config.yaml
hidden_size: 384
norm_place: "pre"
qk_norm: false
attn_scale: 0.0884
extras: ["capped logits"]
lr_mult_qkv: 0.4
beta1: 0.95
beta2: 0.95
decay_fraction: 1.0
Each number is 500 + 25 x the weight over its row's rms, rounded and kept within 0 to 999. Layers, rows and columns count from 0. Numbers have three digits each. The size before them is the row's rms in percent of the matrix's.

# up: layer 6 MLP up, 768x384, rms 0.0764, rows 512-571, columns 336-383
# down: layer 6 MLP down (transposed), 768x384, rms 0.0796, rows 512-571, columns 336-383
up512 103:486511477480563561532500512504544495482490500544479459466493456515544475485505536450501455495454468512523493500471539497517489506552505496518538
down512 108:522506503491497448472503530542499527584468486522524505500514505466525515526457493532464539531522548551480495515499476501505508476467492508502463
up513 101:494500488478478477508524514486519502489485481533509480490540515504532501491513509525516550495477519514528507503507506507462545507470494448532522
down513 104:520498480452528531478518515513511483466494541505549531474488489533517505511497466502464487530540488497451518534506474527502520474513516527489505
up514 094:462518515485493511500515500510555517474514502465520486507521500448530502548517520510490488467554526481488483516525535510511507506482499485540482
down514 103:522523478532474499509495493549492488502489454544522530543520541503522481531519522490542468485500509505468502495477492517490535475490506525489549
up515 100:495510540482525518493488512494508507508535477491511503523508525496534479446477493524461448527481509482546467490512503501513491479517493505478476
down515 105:489428473518526497499510493526475467502514524513498483474519444504477511510503543501513518467488526504471500499513551482500527480470510465487505
up516 101:494513480483484494497514502480563514508494484494455492483499496480438498523517493455566477523511462474491464480486501485488506499517480483521512
down516 111:496515478483504530498485519492460518533520489509525483501510504489563472493450527526475531468502510565485506529529499515509515505508518471493493
up517 110:489520490507448483512474450537458493528521474445433508494472546481527492493482491483480549476475529503514445527489494476511497507479485529525494
down517 099:494486449507536461507550561526496471498510495519482498510501452514508508484485542498486454524514506476476488498538498512561533494492505488494507
up518 110:492513500486471510502470495503437521497541491466488498483497426491497541489487520454474506518503451464482499488491519542484488521504527468462483
down518 097:492495508464518447494454457550541486482515509482487494503532503512483492521523473539454548529585501504496534504493505545532497508533498517540488
up519 096:493540494513511503512508511466468486510523520511510521539501568478535477510530492521554478500534511517464524507479490526534512504536471535510456
down519 089:489441511504514499493503506515483508505490484520470512458521463474489528521505495525475470532464497497454514468518461500484533483514534477510545
up520 106:488481470518491514518458469518472471510516489480470494503475512482491485479485456481496482505446498558480504484505500481534550524502547497499464
down520 122:487510506498513517476502517538483581511498493521507482481488461469508520524499525540490464516496453458465518553512483542510482496521457504501532
up521 093:489501594530514512507491460486466496489509520484498521548501485471498529486512517513499448513507508452526474535477471501491547480509481482563506
down521 096:456482493507490476515528509520543507491543504509496516498470530518490512510528493477502527491477529490468537437537537478510476513457472513466476
up522 101:505530505557516475437525516452518518498508527482474534486553523464496508499546493484525492484546500474469491478481514506509479468545530457535497
down522 103:502477517486500481503528516517516517536490479467547480488474510509499501518509492514508447541482517497526487543542545512488523509468477503494531
up523 107:498483460498501499530521486502470525482510518470499540517471484523537469450491416504510504486488513515491486503454478526534492525504508501526458
down523 113:519474528495506522500487496455481484539501482463489497524488497505443501541494495482510527484484499480505465478527470481488529475474502487532552
up524 107:480539513492496519478499519516476511513482509482529488504529494473496536482553475517469545499481519542493540503517478469490499498477512499532487
down524 111:505508533494476482497453496479507502476537490507502501521546523525496529512499529460481516507500496507536498512502504539535469466515519480479518
up525 113:495463497562491485528462433517474541549481555507481518505478508491488479508494480519462528500475510484479512502478501491430517472494477475474520
down525 098:519542512461508493484484527539502495511517461525534481538478481537543476522527507443521505510485522478515488471525475488492508525508487494497550
up526 092:516453502491485461531489495542471501494507509475563478494515506486492475517485488535505536496524500519509497518493530536531476496471504516492521
down526 076:479544493548478553487499477452526497500541480532548485512474526506515532476545529475491513511507511487442489526556499446454479483503472521518484
up527 090:497457495479510512521461526553500454493527509513447515503502511512479511536548463550508488485518508505478473491528499513527459485546507497536486
down527 086:537491494548447536502496471458480509542517514493538525530482527493500498472500553473495501513503531472499510480472479502472524553465457493473478
up528 094:455494498496544485500479490485505460489495476490468518505478533511550519475491475531498521504498467512520477503490500517456480535513478537505478
down528 101:583514509507491529484513559483504472469557482505501477498486490489487474478516506497515562479460504508492537472514485484500485486493538526450502
up529 094:501484495485509505513530510443500463443488506486471484484521491541520437500510491531508466505506474462476504524513505514505472521491506474511483
down529 104:505567514492451528496454526533476486520529479516548482461480509494446528477526516480495507510517498503483577504520512529503489462494478517512509
up530 102:512476544493517499507491443484457511471504516481543503488488500463517524530480468473511476522547508505517452483481497490469517507525507469516511
down530 105:546504472473516464498482502497522441513502482490515543490460534539469489488491452480516526534492451554479470493456513475551466470424493567514519
up531 107:469407486469521494516486459520498494520545472441526439499490526516487479491504519484499473510518503552510510540497483514509527526515524524503499
down531 107:501450519496471512494503527497487485498511525510522473529517513529524476504470498520496491518511556529474496494488499536550511498510555505520477
up532 093:488504491481505492518511537490508500457495521554515485515467528479509531507498514547514519521498526522452486435500474499501478458523483455502513
down532 093:442505488515502494485465490511498540501515461469501478517517524504505491500486487452531498473546426454550501483483471521537469546505502487518504
up533 114:478504483457480490543520511503502530506508500468507440517513551507543491515505503520491471508512461478540520466466516505505508474493554486528513
down533 102:520524503522546472500508449495506457498494510503485557481505496516471515491515480448516512520470490535504497482468501495500492477494512504495525
up534 088:484486492472553521499469514508505507501458511516489527484456538469464529512509488519519461489493517467513489508512542507479452484503488468524527
down534 091:495525490511471493543487530485479521515493483530517509463459552513524499479473492489496505538542482533473496503475473514528510540528511494528480
up535 109:504537514570509448508500525521543536492513481550459491476534469438550498498502533474497500491473472508531503517472479476525466533483492467448494
down535 119:544514475486496551495530525500484514499494492477480483471488514488513517483488498517460522497507472509452517503509517549527440452504447494503543
up536 090:508474480445508508469537537473545457456518523519478515559488499489484481517489476548491488521481508498484530521492474495471491528484521446507512
down536 096:515495523522504521533496496484519494490486491504507507503476532500524499430506497514489526522485470476500499489532563518494479520467499500529537
up537 099:487521497515525455475528512455490505484473478571488514545535534466540477494499506513490498490508535519489559499466511489544487489568500510527477
down537 098:523452526503557505527481474500461488527510522490522482460509456537520503522486498477472525489513510496498480492514462542480482538472499516453504
up538 089:516502487476502507532510496503535557517503463527450496512515493502553470522518457524485463473497522517494525555479489495522546517542540534526484
down538 098:476501513505457462504532475503480502496462504497488518523497497516522495505488497490490471492501450493511525488472467472490492469517510487455505
up539 094:498541499476480491464537529485536504502494516528482524534505507499490492495492486481463487474500510508466502528464481469534456468508473504532475
down539 088:502456479485552489517461490467454524486461483511428495503461473506491508483503445518503479525508493483540517530507513500487524475482553523442513
up540 097:471491521525520514492548506441529482465501459507500527511485506466545464507492484496522471522468484493513504476553480514538507483491518492502464
down540 089:502456511501494507472503491500499482531531466509516472528477523514460499493494458507472498533524476504525494472483479505498463522520493496476529
up541 095:504507510455510551507489521481521452504510483523492530534498504466493505475470461485539491473471500508519491496529479475519484495530496469526513
down541 096:487513475517531468498483501503462569500499449510522444519475476546524527510508495493450528502566517499513473506487521512472479471491494499503527
up542 104:478542474436511536518510544473559512480478469455486526497478491474493502491484519506518542483515473476526498544480489484501527518480525504490507
down542 099:478508514486498467487507477477490485501537501528467485516484462507491502479531481544481478504501563495453472434541493482527517500505483505487497
up543 095:510547511461456518485521509473463525492489501528461512509531517511533462554520501480518532472523485519509514497501524499509525499488539540537474
down543 102:460528468534452488562472467518531512501532553541527505498491518498448505473516531472494497510500495498500512483504488493485512502517439530489511
up544 091:509524482492481510486456472528448497486497497523441481486517496528521524489533480512495487537541499523485479491489479474505513488515509510476474
down544 092:481507508491521533491545522537508521529436498465543469530472455481451546487489472480515510448480530441482533497487505496519510490519527500522527
up545 089:491498541531476461483521473454498536496497526509493498485483564497525496483512503515507448518520469492526479515525476517475514511492484478450484
down545 087:475489467486511522498534515518550496476504496474551472485456544519498555513478459500542540508505502486445511495423538452476494470527469498477486
up546 088:557489525484514509490507491499458484518478524527497513516517512513493473465518505487484507492528477479499510519521481513474526479503527492555501
down546 095:508501494472536498520502541515531503494512493523493513448481469466512512508485450522503465493478550508510521475492547495556515527493515452519479
up547 102:458525489530522458463501470498444483530461488475473473521525484511510531492482491510495510516448446485532456477472511466464493485504479477526478
down547 103:530483507456485491538514542455541510486513529500517543496531464523470527546494482506522502517520555495474488485511476484508549509520484470513520
up548 106:466525505496496507508528515502505502539545490473482462539494499466496482521510509450513518522511434496525508520540524467465515495487472473493491
down548 105:539488508468475502512459506514490502493501501521489475481498510514495507422482466547493529500475582473488527445478483531550522497455479520519477
up549 101:473474490490510503517544489472456518504465486516472502533500517476560501506519457499521480490496525495488477484510490494510442511546465502519453
down549 098:528514494504502512498497505492525477506491499504539477494487501526524472473490544508490478486518505564478521502506487515534516475522491474474566
up550 111:477527499540518517471449507503453527498449467493503489498516488441490489476538522503502536525520551505496481464526512532525517486480447511497490
down550 117:495474479526476501483509511533523513444512529513530519485468502547538543473500529483490511534538570520515510510527529493534485508523501490482534
up551 100:477551500486518452547513517459449481475492540416487499480510513496500510507458515519439500534488522478485530507525492469536517473490518505479514
down551 095:509482493523480518520546495504543550524550495512492488467520506490501520483533502481495499529498467506484497517503529519462492433460475475472490
up552 109:477540472483535465457511548464477477517472524521414513485495485481527499536488521480478510471502543536460458569478498494516477492494521479492485
down552 110:522528470507500505512528480481500482535524512493507515517492473496503491532478481475502487533484461494531481497492510526477562493487543548476529
up553 104:504505510520506505518473500475475499498485542498467506490523469475555511499556517536495467515502497562510502515517521487500498479499519560483467
down553 115:493491469489482508485532513532492527491584488500505486501526482476470492571454465521504513494476501470478503554506503512542463501455506472456518
up554 109:557536491506509490483521517565473493519519489545425487486497466498544498507482498519532515491477462501509525480521518516514491518478503501492453
down554 103:446497522483492542549478472488530497497486560470523534466499512526475506490490500442507518511488524519536496484507523492512517498457494510482527
up555 095:481535454513481547506500499500525524465501445490496480473456550523441499509479527496502470538474487515484485503498488484511508533506519472528506
down555 095:474433496489499442462527480506470475529475470457500493491481499471528501507525473493500523519557481505522483506477473492503513500533484517463513
up556 094:495495500522535537455519527455520489513539487499559529511495481517518489474508509492523508526525522480492464489520475494489491453498510501527525
down556 098:506464509498512483485484510530471489554477481531509462488499530524509465475519447531513466516545468485464477504516497483510503535485470467559452
up557 092:473511521521502480520483543478473517483487482519510539500498526502514509512489476512483458497501487548496499492530496475475509470494503511557464
down557 096:487525513503508478531515482449474484495444560483485521490489522473482458492482506461459504483497512514507518546512524537518495510494462526500507
up558 099:536533478464556540487497489491462504468515518539509472574502445517546474471485452521473487493509524492518511495474495485507511527470482515528503
down558 106:493492510482495534510514461509546516516440483487481487517488528458503526524457547503503468468500477504459530503536571488540464478515511494469473
up559 106:460495509519479523500533477516500512492487494496533479485515481473491496497482549503495538491512535479505520481497448501500500536498478468488523
down559 132:501511501519483541495498493497488514481507520490479516521486482482492521549476499452504493490510526416493484504472511523463481509539491528431508
up560 101:510491532477509549465524510445533482475476518537501512522499508526488501540465489512495507509556526491470536512529503486513446478506530535495480
down560 111:505495486487483473480507476509476507514494512481489543479445497525517492472559503482498469494512464517482470496492502490485521485486512529519543
up561 084:498506515490490507513508477533511491492505483506543469460521458512509478499529459513531517474513489464471521524513534501526490492457468484490527
down561 098:476512494497446508489469511522533490506492497488526516506508505478504462512534526477521464529504531520504536511511519479509521481509502484448522
up562 096:489559516479465476525454483504474509523476514515523515501486512458529490524538502506467522488495496530496489521514511485505493545498483483489508
down562 088:482506474483510495509554525502478522463563474481520521498487530540494506533509486509494530503502497537475531510465524492494488511488546484506509
up563 101:487493522484510503493533455481485536509470496492485502492540482470519487507502500480542490492516449437505483480449497522538484508508447463471534
down563 101:510504485477501524458476508496510480537493527516481543472474481554521512497476473503490518506498474557483510512528510525502497467468529494543509
up564 096:528514489507520524515480481492475494496495485509497479499491497509492519475485491489507512466505530479486501495520495469483484518467498544508490
down564 091:491504471512465498502481533471440503479509509455491538571516463512500504508482493499519517520479468499518520483499481510493502512558492448476473
up565 108:483478508503517498495514470497500537502508533485476517449504544470508490540446504481468490461493520517477520522534491492509529546508519492526479
down565 101:483522508511474486491498523510472443519512501504542485514524489488501475513480508552536516537509512455511475494484479465500523556505504548482491
up566 106:548471507494476466473491491460541496532518504516468503471543502528473461469503514503475484496515496540505485492504511537547478464528523518484475
down566 101:524525478516538557507467512497445494505477496501529485512495511486510526541483530549477527510456510505475528510532523533482474509466455481493504
up567 083:526512513478482502501545496532501492507497512496487534525493525500484510492527482491490517512456483488506516505533485509508488511532480497539461
down567 077:499467477486494496485495529515523521478544513511540488507487464480505472460547523490509508513487522504506482522495508505495538515518497478502501
up568 105:520509507502516494502512525549480526517551523515435465479511525544493498537499499516510487527563469474467513468485531530482536511529527489471522
down568 104:470459484470459500491527512549450476512467523505524502477489500498535506490505461494447524511546464536516479530456479505503493487491451526528536
up569 101:437517496540475465543459489501500485463460494490522505511490461499524493542525535508486496444513457465462526497517544490491513540463464507434509
down569 100:534476488510545519538479458503541472521481486488472493485542503489519506489507488515516525508479534514527469505506486505515492510531489502551472
up570 099:483522503512477507494489441518452527504483556492534479514468496526492544517520460492499490536516524488512515484541507523514503478532451516539482
down570 100:502459513506489462506528521492505462525520462481492506467510426510471459509472519524523480476466459516473475500484462482448553493490531497517532
up571 091:489532492510528472466483547501488485465456549498512475453504512510494508512531462501498487533492522521496479516505483471544493478488497546547539
down571 093:512483495504457526496507468517476517521474504507532500529501540464500445441463485486516472473514482475539502479544515521494537497513510499525489